Each number is 128 + 32 x the weight over its row's rms, rounded and kept within 0 to 255. Layers, rows and columns count from 0. Numbers have three digits each. The size before them is the row's rms in percent of the matrix's.

# layer 11 attention output (transposed), 256x256, rms 0.0444, rows 182-236, columns 0-127
086:198117114123107080165095149153145106148167142163129082107112113166142192135138131073134167177136095111186139116115126144089114098166115168115121078134121123121070131118113077124153075107133167083155142085114152138172121114082164144124070128140107143048124125099117120164079172132088152157170110160182122171097186123079158133118098119099156175110153196104100101151155091166142124109083
091:134142092096194093122135124080171115106159150111102149095168092109138136127144161127064088151086110132077127157156159179043130153136118114154065136140147144112189160120145158118137141143130158104107112172147198114174184104091129176132125141076119151163092120148141137139140127117120170107100101133110147108093145215103121098116172142125146177129125064119171065135130130130085124112134
086:150124120159208120070165081089097118119168111105180143171118087096168135119124131186161127112170074152120076068118176209142138130128154154182162150136068088177103070145165169206095147153102101167126091079130137144132108160070144148121151076111088119136068141092080130134174145145108094131162118150122119150076105169140100065111154174094173115096133104112150080144131120132109134098124
085:115157114137081125111146156116113132090105091153128093110129064116122121168135096216129133151137126111111133122178127164138109095155086117123084094128097113149094125127073148104178176113112163097142094154134170180104092145198083112141088099163076128109135148116085090120115157131091120083175098138133114181066174198145130134187152115152196137113143102132106094152118112141155132109046
086:121194135080105083140113193121183170114157093156144115123101103098092093123164127168180153109111130201116117147031099152111174164171096162129103102115127127140089107145143067118124194127072114137092103121130161125164065155124188121113176151112152166125219165178173134076149073113105133140124142135101106172131119083122109110136151110131127125197148127164131133149161115102108134172126
084:167171134126152106106120139117116155057118127163045081118166149170069156132111131100140191125127173138146124136188159147129088075114158108154144149160131144105103122114107135114204112164111217133101118064178114102129106103142127111135163188130134066102136171111133175138162194134118138157150084133080093156074116092119146127136143087105114114119150151176148120102100089160117088135137
088:176143128150086093162119139179172141117146145175104057150111166130089166103060106126075107088157111121119098176100139105105121156070158132121151134135162123077128163127087112096131096166145093117140144163154121159120165186158093171147125169120108106091097172139159114141112099108137194143047088093114126101128104103115156148108123108144127136223168173054175207176116104092133100120071
080:188097184037122092143173146086141059134136097139053136097060106097079093147141138153099089122137120167137100122132100119127129104077136149173143109131116156148069207150174171209152080120152114081179162119119145095118174117208126191092125115148088147122137121118163103134127127126086160136119172097113118097095140177151093105103096121140154108142145140134150091194157125130147138058070
079:129093073208191094118097144134102126156177134094141036108121106123184169113131154152135158116062175139125148127160174120142147126100134133139130066109060169166102123153138180119129117125113126153087089173186166174149101137083118095137130151091076121135111143122170163131125138128131210118127137159121137076089120145117051116139157134164115093109150165142094137120149138172153138167081
089:125143133187133156103144192109155089067140113126130137197075116152204119142089105126085131161171123151102147168114130171106078124108104179165089107178097149025164167110093109144153086128110093109169110140092140151134176110079201133189144141113084164091168146076172145133075135098123111128137087094144144143115090125084102097188130063138171168120125118083143128169154131057122127085103
084:146100175144095160159123155123090132113142140122130163190121096191120112173203160128096123132138151148141136092139102134151132107160119183124119118162149138132121150122135169088091145133163126062089150141068210129115204177167114160135109146136100100076184111122119140083102132123128140128157106114191155120095193148191142169138186120127132079110157133098085128123118100123177085139144
090:136175066138129188164116141140097127150117130097049131158149150108106158167141113111057136064097127160150089155115090139150123152097131148139123161087141133114171089137130162129108136138125088098050113114079202082184140121072067046149103154166084079201160140132173128170146124153106092094124147129163099191175116105152114103138145105186151104238090134154099120141136111110144091098116
088:112174129151080112149111121164111103134104141107128130138110159116119142068136166171138057124162153108087144145087108126136094127164114078098163115146052142125169101151085115065063166143128116102191112168084116131108195105124083147097162096116098069098041114119148172151202111082158107209126203061118142139141139106148132133142135122156129087134151073143127077181132132154161137123110
088:073185060085163172163138135106129079113045097103101170148095114073166121159151145062122085186143122139164091147166147121164100081146136106109158137200137106071096138117161124145159153117153102108082107170135127071134136131102157092112183085161186132140121186165061156104102089115088053104119116134159091160121179181126079128096127082154061140096136150085100160128154118131156141088083
086:107113116166111107130154093149117131110128166115115155112101101116186133124100114166146142099154120133085115108128118121123115155142097097101159118156123110103157135103129150124164149153027046155116161098136136093158045085089159076144100102164128193126150143144125093159156167125121161143163151100118114103115144092088121137109113147161103142145109184129096132143180127113105068149180
086:093161210096140141152156131141167194093136105108096078111112079153105149165138139149159088135150133194096068126135178100074078128153113161175193165138193121100146075134123124161149170116123155137131131177147123072151161116097083188119209166054122107146104091131138087135111185145097120138179124109159133132177156161129105099131096144097125146099204068135175179106151142107115103129082
089:101127234160077143124134137132189147125131104136135164134120163057081126084139148146122141172135140113110143100088180147202139100169159097151102088130107126138173146122096141167103097128161125122138139158122091122135152107140137102157136053106117139077165107092151130145074103121164106133111184196163123155136130076132084120169126183121140093121132145087130140141129052175097106119111
090:171146153179112079150171069105098181102155154186070175160128158144155145159095103163115109132092191106064109169105063054142106153145094155131167113159129153180120113175138106134132140084108156181102107137095123139087172155138110088076180148074114106134101093102130123102116113075113113107163152107179078161142156145082115138099120121091128108144159174088135077166143098135086136165122
086:094133127143167173168102158105127222163175117149124101146089146133137097041114182119132107124196155194142146099104122112088151116166104129179035043118194172137162115082149142161164124125128094094223091117102142129185148157118134097097136167118093150125078186157157126131141117136117120139107148067175115084098153138062087097143133084101189106143111125075151168105131170109133101165097
087:112110046128133148143117096129090086074128146116119103128136107113100096193173115155138165143103127138127118104172132111106119140068186178110192058174115132148152076085138105157151112106132126179126132145164141151132125113170160124114087124120130144105086151126116186178138125125141134106139132117132156103181107089073137162162118113145103176139152135154165128092099110110109122191141
089:066144109167092114170154064118162070123130137125187100138141111094106111143151111197153123117113143110106145088157109095123138056152174132113092178147127103125100137168060162106094087111133142148130139176148172163152145116105189081101121126099116153129059149185132165158085113081125096092093153109175081133154115152072110118124123142108117090147082133128166180122151097095165126162119
092:160155134058126113177135047123121127167155089115113147139101136056101126100107102132082144165118146100125103175089101113091107116186176132137142082095096115102130112075127150129110160096133049143109049171194102082120161149144159109191153126152142139124122106114076074127168151165127192123143110142121106165144201160121130105084190124133127144137097147154110104157101083091115133087163
088:089134113088141137164124164094152175127137140157092077127183124144113174157151189153115106157126108165125174146087146102099133146164119095107135126105143127126132180128149126162121120116161086075141188138101111136128145099143150118053155144130075145122115084096156079136146102175193173108084143109102140028149157201118115190146100124129114174161131132208166108140150161143144108133059
091:095147105138160093092176137173125190147127123125097127134158132166163132144122156094184119184167084120111099108099146111067111125101131124118090134149075102174137119116187100090086078146154109176123203137076099161092050113108158108119112124141091173131143087116122126152100091081109073161120169115199115210112113106111183125123139130124120150141099188170089110158159128074158111134155
087:136091171075121154164131126098159079165114114130138124103108064160098126178152156133073186124095089154069140128164100083159074120147184165141107144110138111116120161134135154129157117145164120135109150071121107126091118104169121148101117124150158160135062141156170137152159109117110168102089126116138151126130214106105078124115150035148123072058121088118117159172075075157132122114133
088:104122184088129098077072144144110126088146147120130144156174116087151143148116147083127140116204158136130180137124149124139078084099117200164097095132119126152178197102147140109129106074113049132095109131138116114080075154174090112171089117177081132184160150145143128154106171164083066108061141137081138166209066193139098151130118137098132132142146130121114177126148166134134174131117
085:193198151158122124116109112113113139118136140132065129124133116169098082151082106141155133161112189127109127136133165119099205160097114133141176077103141072072110099087088129102098114121078173118147121108100119100159066109128197170096054137154096121107152146179141160194126125056134170099097177097119091166166151145126163120100147105066136098122129120050145113144109130165131112092102
088:146160147091180099115115170059129146137106140129123143143139135128180103117089096177145073164130107144154162091122177120092085111089106131111145130153149132154119158161070116099088098233146163096049111102148152151142110121128154145175105174122128109114140106118117134027109107063126088095154102118125129110143160088116139146120075155157117082028095112122119133149150068115121169201138
089:100148127098100115116165189119136162122190201150100103146138138146135182168059119147165120149064105097165140144140114146114151114138160164084150149113131101100154125115130193129123127189153155182115110134125172088195090118168077129155180139151146135096107101122164086100121153134147113119072127097157143095171073127144079107166129191090125115093188145106113142111206077093211111120102
089:135101143137095144183210162125090067172141135165130079154100149138136167113111169143142126149178127144085180137159169141130126093109079110177065138096165155172150187161086092062157128082152149124159060100193099171170138137148155107134155125172145061133196165125137165127098092066150181143099106157139105090175149166126108119092134107126134144134141139109124046056178103126169160133152
088:058123163108149169113114115174159112125121128191169138068096134125175135172116155137086129118139092111114153102116090178113167143115140154110142124152138131158090172126079131113096132194117169148048082116167097141112145194091161103157155162181175151082135125149133150122093123146192066143061041096136165163127125147096091094101115128119136164176161161145127125130102156108117065090145
083:137136137135123121138098122151120105125087106123119138117090131126111168120142149177085163094120126148100094098178135117063169132145140144172122125092150136111125109125088085116128100120124136133124144158133152136196104143159093103122121044161048068076125161094187100124137134115146127131124171147162128189167123151140137103127146154120096042240113093179141151158161086152107092142107
091:221110107137125147094109157101101129116167200140130095013067122165135121109116098124190126140150122173151132193111105133083200130120188152150132143070129105125182080173154104102086089045122166121160178132109135152094105111144145121210155141091115086148127150155125123118170167120141117186132105130129169135113138113090191114102160140149126140054092117121163152121153121072144114131112
086:142091107112143178131155082129180141073124115166118122157100147114161145149110088178106127167174132136125055188165208121124125168165143091205135059128109074120051140094115113155142141105095150141163118121115120118143084074158119111091150100145134162142173120131144169163152145196146129112076126157096123139140145101126108078126088082155117127069123109166085086126083169189099150124131
086:169117108119135153135106077122107129134173105139173093166154135068138115146076146122130102158122202165171137120140097136102140164090116152111105164145174135169124175074117073197104130118169138099121143108114101115087161076057177165122108145135189032145098093091150141153137066133064105199076139094127077152129132112153132147103139171210103096157162112118122113107163109135121121137114
090:210120171147137112146112071101131078159140120118115087103175166140093129152146143135098202039174094162067134111136105106142138115148120135110157133112112112113127132119143084083194161111138101148109143109122111162103135131037110125116103196118107138124158105142094163109172121077121117112154072137149128140153153181120132124140183105133112167131099166133117136084130196200136152101091
083:167104166201181128107140128189118091159152080139142149177081071103141078166102072118137128106140146147135102087182150109063151171225152091149179131118130118140179099067107135140138073099099105067117071164137141153149109179161151062102117142102143128173145129139118167145165120063099124112124117108098119151104147203119151134152145136122143202103116162120139172137125135150187151096094
092:100075151158137130071091151072127128156137145123102140139061087177138086066124108160118118167123095088104087202125134120151081167150171110129112151136160144121153136096157094160167120145085164195100117158035115090147130138156147083163103187153147116105055113129171134163131146114098103100150138106152122093174111108161066121116093095155162154097129106136113218150107149161112175088181
091:119119063155112170189116089105149187089119152113180168103111118120167134103119136109075142097128194143139120072076142127097151130060140185134137141101094165146165125159124117154152086176139166164146086114083147109175119196159110125118147121180146130116108123170095147110152098082100072111173126166095157195151047121134114125150133092159108178119181119130153078142123166216158143088148
082:145165149187147128117139182099128105098117157086160130100116118096172176128148127081097090134122106128142092101084113135158161135075089085148083198077077152110098104174116129042119129140112088103136106117113112088154187142093161150105144118139089079116148111194092131154116174151102149166110070086148174156163149105121131156148080178171175142091072116140123171141124207121136064158133
093:131202154099138124162081171101132124124132164148143085127123144154137163108139063158080151145141172130127155083115100129172149095131117143170161142100121140151104132162118151114124062169114122166122111117074093130072180111133150088117112133110060146158133160159128091119110156156150109177129126143114156116101093198112083109088146155087140196150172183128140108100080128132090157142161
086:104120136099092111119078147184121122127180156115139148129132122106118143090171118124162135156117165114125168133159122127125130119141096167129093133084164137134145162122125171161157159141134177093101146098119133151119122124041136143124166086168117084098136161102092143097131101153112151115150202128108144092099161092135137110124121148167097170042163153146108098135130133116092100162179
088:173128140139107102128173132147145122147103157119157139134154148171116112223099118064146035145151166160098142128116148082106117152146108107127129099195072173085121028101070200170115105152102082165108146069081060150158083159109146125115126068076150129152090093178139100094101125113113127123118132189054065099159121079132094160108130115140115140135163152155191162099164115180107125110139
087:123114138083146110111159169122138119121162073163095200108162100173116118183109165060146141174125088132163134107111153077155095121136161114126165178080122142087118152155123186095181057128157153112107110156136090132130161169132149117146095118066084060167158159146142101074171145153174112126181114136092069164145146151093162082041151112148093126136186136071097105120147138108154151141078
089:182114119101135141048170136089081104112117100133081153152106134101172156122164116118109175117113094097084135153153189076035094141152137166063107112157103115146153133156094205127118124106079059100135149108091132154135115145116158179166097176111075093143175126085143102140105147124100115149081151169147185073138176060139132107167153119120105143179122091068108127108085136107096155137118
086:124215111091154142118138106074134114083146126177081112098140130155099100125221085100137133104122110096150143155146160108185107085119106087161185127106097129206094093145092104091150105100152162105155100134129072129161148160122177108094111079128096169135121154114153111136055178128131144048062082111118154140190068074175111105124101174116102111104121129139125090129166199183097115114094
087:091128136139087136098126161074100159103115077129122065076154082140123101174147154118122148144065136142088170100117138112131082104148146147109109110132114194142105109137052154144140153157128090084096159092090110130149137088110151174106153172135130140141120128130114204130103126172147133127182125139129189084074087130118135096084177162068117111105123112107091172146153090145147058070144
090:156128164131129179152161131118218100152089094098091137140113096107112151108034150124129120071128151100084158112100132178181116105128171157135115106156151102091103098146085170124113157134110106130135163165138165197100131051135135070088095136167119149103128134113120074125135092207112174166130102170176159139158061055096170135167145161092115173096106118121111143173142175093072113145129
089:119176161114150197097130082101111064121092128152101137128183170117165163123118109203127105106155097143149082170149070175130145067113147115156111118130165114124112133115102103134139134166118160141120159117100109095113157108096128206092140201151120174154119079128106126080137126108113172096129185143131162123070128115104102177070134184147124129137107118126197129157143171159100103164125
087:115130087083097227131112127171080144187169093096114176131123129064142109131149138135109072142166092151145095082107106154134124154101180098067078180150111124161110204166102111129125124060140125098122140139085178108145131131123103058097146122148075074139106157149089156086134153146157158147157065134108171124150132093171119106159092151086084176233106103164144123062105078106119114114128
088:128133132168074181122045148116175181144114097105179108076127150074102171157154089121159123125133120156119092101133157156137153097126139190090140155119119099118209114082143093114148137118173087193140128118081167155121186083131179136134063171161118137103161122151126113096138134109101136093066119137114127079114114144157142133127083102105120173182128127117141060072149083094089133103096
086:093079112110143087129096124123131148139090197158141121103062138103156148146147090126077109089102056130077140137075128127145088141084177105134091151154176115145112119128178146074103075131111096123100092078149124145095102161151093154128144130126116165142148131184156168128147126142094169112155174123090128093137099091164219105127071129159119113133144082117151078107103168112138169139109
086:132126117086094086183096128140132158120135116105184191191097146125096129127136171108155174156149086115161108137119131118109100099085155105157160169127129133172133124080093115096138119147102061124126125127101174122151121137112171092134130175114088160162151158117124138162155095142128121126143126180114192100137144119111108133139172091128134108044108091115130137127096129127086160130076
085:102105079174066139133141152104114081167092031096165107103166148131118123106189168108108143212161117113084123104145135071111166115080158103180136129125120153130102227134151140174121140132128139065166138107116120125159146119121116161127155089097185111116107115155091091131063119098075133106105165136162146146156130137114147176131182130113106152116174125087105086104139091153124101094176
085:131159116161107136069136157193077122118097155110063068180140061135145114136109157124078135081162148156132097122084112112130159143089161153121126134164102202089142124124156183119114151142142153100208126114172113185066142166130164128073135196094107139082101079111116111119147085173139110183094102117143140163129081135138095063081106147110101127085110062161050135146147126106125137136128
# layer 11 attention value, 256x256, rms 0.0525, rows 183-236, columns 0-127
096:070086112107107132100118116088118137117098116144172142169092198089101154071128135140156112091144181142096123108067122158169080093109162147072134155111106152166101070127126161127184113081113107109111179087128044117058135127131089127159110135162134154095195143169136049163150129138154147114136082137113087144122109093119108108172120120149080129172099129111060144100167142093187162158161
096:097144108087104088150090100161150129141093150113155074127115151162111145123139107102097077128126119074114155143090078136139134133094161119124136119110148167141143178117075091096153086145123171180111168136140089103060153099115119170161117185103149136117178111182141137100092130150151175133088127145112169088158180180114112149119147138144054133106100187134112200124121156139105107094166
092:157126177115083165107100135177121179149168127100141166116192146169166100080106159105115091147146100046089097136113110077117136175142136172106106175088052102156157154156101113156134120111132094193077129129117141115133197174126130128162189145060204107138091143147130121122174129131179135178090096080136136100137095067114144151124114148113155120181104140094124109079173175092117142157110
092:134094123194177090142148087152054123146074117096118102137142120212165117153105159106140087136123100110108138070128136137122067162115164098149154087114142151176187168113118128134123128105176164162177088086131098113150207112115114121170140094145135152200140133083045127091092201150157113189128158112129105070093105131136150138110087096088119100101147129085123105139106127173150083096057
093:135134133120122147152170114136149092200127113116155173172126145101147083063116157112112140121154114127086134139103117146149143115134136087128118147145153147090143115174113160105067072135128051106198115114116159142112129101139030176068081105155169188125138148123142125117080120167073109121104125147153119176166098164111190098152058108147150147127125094125128123184113207086156111137108
097:146096174118160132157160141131097143145172135139164163117191082127137093139146074123185120176147098143140108115118076095157171090165118080098101105128125114138128120047148131119132150140116173117166083124133127144119119088111196082154135049139094095150165092144199147122130112157096065101135177116162072083101099171132069131148066168144153121136128107179103062121079162108084131125124
088:122148099162118149071087118170023149168169149078216084179219131140099165105158140144164202137146087092089108143160159107126151071175077095140155090064093083031151101104113150120106131114142132153105078179099071103124103136090136121156127107159129120102094147123163140147149109155127121142119116122115139126119109123109131118147143132098130150084203133095140194101069097163070154164155
087:150128184087070153133143104133094103069117123147157167104097121121113077201111061155120137106131052068120103207155138176090166132121098103138106191155159165066146137072154114145100146119158192088141133119093099041115191144104114153110092137144105108147160049131115162081163104111138081080128099149128078109183098118125115050138119121083146151133093141153134098117132165086105163107135
096:118122109151151133129145054123110129125130188149119133104212175132136064113202141123186168134136085116137094141150116096152158164129131136114180132137171106198178119116135150153118159150087173151107114137168164156093128109153095140056181116180191019170118123167089130164102081140113099152140141169106124148166111165175152153090179122088134086126144101129113126090107133112162125119089
090:148096091138132143124134097130169125125097108085149138106127112114141131161040167108164101142106134091156114121175126125083112169129090084193152121129117145149156149146115170147130178109107137170124108084147106143185098169165147090105149165150111162146098138121131119143173093122151150093155220144108117146157080142063043065119049124107085151127138089104184143155146131155093173157132
093:156119122102142072078128103113122080129057181136202142163151102150093081127104122108187112167089139152113129151071174099147124143121124143123135099160116124144089181121137111078097147157090151121159123096155130125085135182147144189126118106166111170081158131121082157135123117173159200157166142115132125080086151104139116217169093107077086124128142169095168109092141144142093142159129
094:132119102119206066150091197146107139145127168157128151098092093139120131132106087162132130095108098144192168110138103133120118118129131198170067137114116143160172124086151155167133126075132146139124105118140172155129114140149125083127087159124155116185146130139077053130110163134127159083067121168133132116144149110152147139097116145079165136168132160093146197155093089132084171129111
094:135174143123107093124089077124132132148181172152156144136133134124093127103129113191099093064113149094119187094093147174080167177166096130184088083081041166188174099159107116104117107127184104140121130105086151100137145134141130137115090105152148118105181094140154119165158174145140196154151190086087111160102114124150137143217109125103133130115165110102135094070134156143110108130205
091:122169065156119178156125125172142135144126102121061097090125139074090144127147157122139115123091114090113108071049114129153155063114159113111058165119167116140111130164143105104128115097195148140130188113096166099165204143128146147125148144116071091153071078153136158157074083178178160101083081161107201086131133092120131132149164106093079109134130144170108117131083145143148189114081
092:135165101148111100165116153072101135129150123151164137122142138146173118075147087101109159102100140093074119086113067128197141138099161127144077162184133076148087115105093097102073165188148128133158094150126113155126077151063117113127140109206154184110153117092127119071096112084106134130136153131132109114098125107115140131118140151141127185129089105142097067079099100185110139158198
096:154136064166132103124120120122088047173141118116161122068145092171172076101116077106121124118085119130114133049143069147113090089067140109147185108134046121163093179144132118116112133070109163148114099188122113165158113140127122182143075155204116107192135113143116128128172105109122123134122100089078119140190151216119158170101151066130163145122142157137140149179145169109095188132215
089:078147138149131160110059132155129102153104091127152024142115077096089109108119164139141156150117071154184161113150109132099190144093203128152119141117108139096133187107063126126147148182150137076145155118090119129104080121170127108156106138152070121134137104118170141123125148166155104159115183129094124150160101147196131121142139180104164165156112112074072143084167183151152097100148
093:140099111138152113159163081141075139149136114148174169118170105137092137145158070091139138122128098112084106168177088153128198135140126179130164189135102099099127080121120136098056143138081171182068144153190123158135147122105131149105142099101129117121157045062101142093075148176177151133130151139095103149148102162152134144139118130173115117118129101187117130107163137076125163120080
094:169184115148079122139142114157114153142094103146136161142105092143107124133098121132084125137129110083157130119121078095172114097122090086125108112104185166088111122147142154054116154149173120097144121132117132107149133144091101114138072126111183150181231101171136159068115155149110077154106127138138162134096135112108094135087124089096146110175124148059153117130138116155160170101103
093:176147122109166093186123179072102165124131154082126115157104141172132124079097099114115154098151052099080133179167119174072100172128068146146118142109109114176157138058174105178084152128177148143149132111086142053142078099154106130133123154106127133113204106134150138122148150122131109170156097114075164165132117080153073195121114125143078153143159114126094080149123120105127189085128
096:136102101140132111132131138142084117125130173106167147153077152145159167141121095110156128129163169158103149114133138104103195148128143154047088131171089119159142125176125087123126132168138135141156162124119163151165147105204139156087063104121115079100110174161177161121152118096093114115107117040145146131091109146155164155211139161171132122127172080067183114091156138191122173090092
094:111115165196092068107149179116073148100105125174137145134132124102118101126150108106149132104124122107087059142104094179077117116092170167172070159108111137177120132084118119099138169119101150171125091102169100138132120157121121102120118138152172144152186165084139145126149114054076158099144114069127082180101127056116156095106124141143140070136104090104127151156107097175106141107130
095:106134167152154069182092136111093101058106102130099119146120123130188133093082143073154121115141106108157184147136082106125165132084099166127141184154157124140113152087080139162184160081108145116141072110152180115176203151103178130113124165163137128153146107104150150126150192107139135095125112150171165078159112163147086146081120140123100188114155113155159187224054135149120095165115
094:138185101126091087101125150086104100153124143099130122154130159058080134117134122105127109131139167071142106105129144139049165124171098159117126110114107159120098077143185139092129145133108065114130106156107160122115130141153119077200133092089156136146122115083127122106152114104075133160157197144135131125144119064159152130116152131132188203138148166146114093128178148141161150164122
093:113140139133129111124124114144109180118145099159157111094074110176123089073159164119083089136100139132114132094103129151127145168130212094074130138144089125115092141192124094137094086191095192141165130099152090104114161115093172148141102123047172116155082107148065168075137099118129177152134162159133143121094124110112084143127114194136168161156092179164117129151095051134177130169117
096:126067124107149089136076119165139129108090102068166110135138146122130132113113140146103121104141019143131113115109080077210089091136157162167111073183131129180154134176149181146111084115132115166095120131062132110110177124185073094146148115107110167136109134053179126107127159134132182122183120160162169109144120101122112131181128122187097123105097169158128109039161111143114108077147
096:110094133162028147106160093141132134088142146125120166134144135113151106178163140166130145114114148102139135175064107191131117158204160156143132104187135166075107127055172164170174165066161107103108117129087107121118117144156146100146116147118128143160121142132117159230155145109083168179064120137140122120091113192087123118181075125081109119136112063119120132079114172125173112092121
092:176092120117081148167063102128091089130123068094151153127110120118112094103129141102135155058087136178084127081130170105155133128123130090195115138115139144192088150143107094123114077122134145143115137123106101180106141107087133155131116070163135121115173124094106135208128102121169134146183146198074141185101156120159137139064053034136174125159105147092142126146029130144106113112124
096:124141073126118095084105134091071098127160116145069184141150120111085099169157125149131130056097106126173065130144118161109112141205122116113163128150089105093189146122166137196144120133172123088101129138102185085112118136129115135099107101100111121104073125187103141090139162143099130130116168122128167163089126095134123106180102069149106146094040144170118174161126132137077170169123
094:057124078123172115104113150055122112141109123058088096136143107129150116140091107115076105163125119099070130097141165117172111159178134140103134126100127116121170091139138121112142121094134123099109191126148176105148118076129096145130085092058102125112097137142083117174118168136087156195136190165123090086111162129171105162144152145087131059098137100152123080154134123122117189109127
096:128045112160106111119120155136130133192122142120115145104133118112058135136106096180137056148178120116141116146093107129153135125128141089092122127100121118170143121073177153135016128118127127149068126110078152159076175129125136171082146132073162184133148085149119137116130183134102125154102047133157133161101154118156113150110064182178182166091143139072152140170128126096105155150143
098:139087173140102079098168118140123229145108166075141113212134129131113125139122190115081109127152133100131093082146151084127095124182087120108118119158161135128072127102089121147133132146150086130082107107093169063165191155149158089108088107149101162123113128113118128123081095127091104088146108125149061130092116147164079108094081181150074103154146158134170131164063140146187157122091
092:061163109161110088091090133161113060196159067140130161128152157082158085140109139112145154136085128050156154126064133125120133131118138149062129141140130132185206117171124114145156173146128110157112121090111164096120099174107173144168118148081141117154141148124163073108097158068080192096190117042202104136111132036123134149105168149114159110113131132131117121152102156143148131077110
091:132160151130075098109132197093143099126107157142121174120101128145094153109132131118144151100095080095130110100077138153093176142159115092154155096132089141175147131188064164148179146161132140099127125109136073136144073183192123085132178098119091207101097171119194160120129102147179171078140162113130134135086237139159127138116163135106103156124098084120015113166120156133109157098139
097:060085133109131105140164204141143132170134119088080098174112085111138144111112106095168111187142176108176131133146104135108121154103131114204120144109172146108091098113099231113133156088140190126126132079120123122090168132147167152155144080115154086161176179123168130099105152158149089138111192125137140118112124056107144160120153202147080142097144122139214065146078129101136142093155
091:108106058063109147128127113145136124134102165109085127133142151144118141117183134057127118194151111081116099111144117143137132100137132120105164142150150196118108161156186125120114174070168141191175149157114130136089183129070111101096148107157109084082112118145166137142134157123133195125132141122139116130125077061111100155104101105145136120152089097073148140129145111121157156155220
096:151157127126169158153096123137109081090061099156134103097213159079115115180107178068141131136153175114152149121116150103134170112189140158123168118149090133092151121126094090145137138125188095150178172119161152066126058169081148141110135086123130121163221105083114172199117126140080118147136128149133100148146156135109190115129114169107050066108088183066075097072087101086114149145119
095:112105154130124121109033095093155097131123133144096164156081133109093106137157113121058107184112082177123091123204113144139161121121100021154168096180114131086079157176151131122067119166128160145151163073133151085083153150148124128145092138080121143120134134104139089157080171191114165157108110101160080138081157212085153137169158136161083097163151125104166147091128115130145111111096
091:133112150070145121170107079118118117183121174136030088122096160144119088104166142118133127085161116114112113110101075135130100093125120123102144045199132097115220132139166156171153154133105128082162109115129140195135067160169136095194130133137140130077130171110139102120145129116175152071111136176120100142078137129168104101104127155141058157142202142175151130133112054112104194140119
097:139085107159163132102128092087180134144118100078063148104098074130146118173105193097151078143149115158142089107172189189107089096122105122084099118143115142134147124109117138159112121166115099134145128177167155102143125145118113130173151163137174129045163165127107146097120053069120184082113168141139114152162145087142139187148119134117134068160140085130138114076155152090103155105093
098:143143119148113143178176134105125051109088105149153118082123178134113056164095099134110172114100095107087064140077174113121136173142159136081107159105119137114107103163113157126175145189168084125110157115087076142149140158143152131123102157098162197143122121134166111205106101132179132143111066159130135116197112096174111099087117149126141072129150136151136167129159132149117154158117
099:088115109067203104148161145167064119103179081135074190153088119084166154078160202139068183093133102156150130144104091155108149104141160172104112163091125075136135167150209074080147155122100195093123094163172080080100167136120139192170100176108116094100171139046149124106153125117091155149103174062180142102142107175123076158143155135151099094111107145152129081181125128145121093114154
093:160146108071109131160121076065086153105170159136161042194142144130058110119170141226094147100141090131113130191173116180116138154111098132124036151161113079105051137083138140183122142133061122170119102092146115100117133142122155117118167153144198168100100090103132117141128153129110144143180062114155094113141100161095082160154142085182163129159090133142154161067152170174138139098118
093:105131096128141117170122097126149144120167134097102093121147110118119110149071165151198132101175182098161061147079128152160122155131150150168095161132091165139119128122143107110160178109112181081097146126129127172098197075129107125123106096174151183140111148156110070068169112100110095111155079137082156183122080119103114148127116113132113133127123105126167118138174138146140071136128
096:059061169164027138132119189143185155142099216097148082123139114114185135098098124176089185066114137104114122165098113141130124192127135097050123106131149131065170136104155146185065139140156122107138172131121143126105128112124147152152125150075195094200148158093110086128165126104081147130200110120140154127061125126082174165108160124162157170160146109126168094066097071108097165148144
093:155136102158144195156158107171163070145102141128182149117079161127146152144078111141150102081165127124181095151166214192093141153161136114069099168122123071140115113103181095154153125087086138152153120162157123171082128133138090144149108124165113086107116144132155070136131094087138110099088092135173112134119177150081136116123134097219133098053109151103119095188078116149123133165129
095:125123123105148141112136119104105180087173215129158085077102151139142079163192155142096145172106109146153074173139088090166136098107140180155214206110154162136123103109137150112114146097100132127098078132144174112097144126073149189185097194118168165168107154126151134131081114074090107081126167141098140141130141127178086108158079130116154073174157159108161125054165144111147126138113
095:115086157081116070130135173139145145150121092109097150117122099143109144111206116075097111157112130103144207165119168128150129211150143094094154123137133157136134112127117164120110154089105055142147057134173077175155064141159157096117120096106130106089172159138115121154129083138131117129196133092093124100106164142141188095134135099091142099107137143190079151105078109120112104121132
096:169089147201181115115143124103164154075124164152152047126151115130117114125188147104129134083163160094085158120152149136113128095173097112186097034104135148079089107110141134152115140138161082145123161141155083141061100093146103178081109159110158159141123107185113154124156124113085140147081216134167138181093172151143172163082160123177148098099138135125149140185111162120105102121177
093:157185132109138108098156117142074082116148196142134142151178096125118090139118091047054127179145106126123157116150112148211099186117117110178126104119198121154097183113131190136116090178105122144147179170193078069173073137196082116108139073123154143146136182158117130109133149133151124085137160063161193156099131053098138127082098167116094148118099119092136180108080119145098137113152
094:194139140099132133129183147149095107108149084153084124074142131146158114129210103141144155167159188079179135119081087159086131142135112132142129081134068112084172152154099087123150133100085181099134180144107180094170121068109141087169068175098151130090104112104142061166070128127122107120166106141195078104085141093132133152129149103105172135085147155147140187107099195171193118148095
091:112095087181189176099174155138157143162075088127102070106130175099121120136107109107099111102099129130080147129114184143172131153150125106128126125111103099135103103177179080157144154168134127117041143089157117102163224066149124107158101134101169173087123110178142167124129203072186085133172131112143112171083161137147149166135122125131085206180135127164124152093163144164116140139144
091:059139171119149082172109109108181143118131159175113185119154134073121134130081114130101056102127115138131092164162112104152131124143093156155152056147157123097145059109125097056143153115193115145097108157153135124123103093111142109154154156111139133135132163086152180107212124134154166147124132077092164153135170136140130107103121122187076177102069130135100170149131160157126204164120
094:131111163065141122106123091093139155118144111129167174084080134091120125148128102152181116100108117116147132189149142126102146140132088088158110143088133104095094175158097119186122117160081115090149128130147124121171147104144080116163170113134144078147151126140148131126069146092106196059145174152104131075172151106145196120160100139136127118100127128144141145170057147153157156106155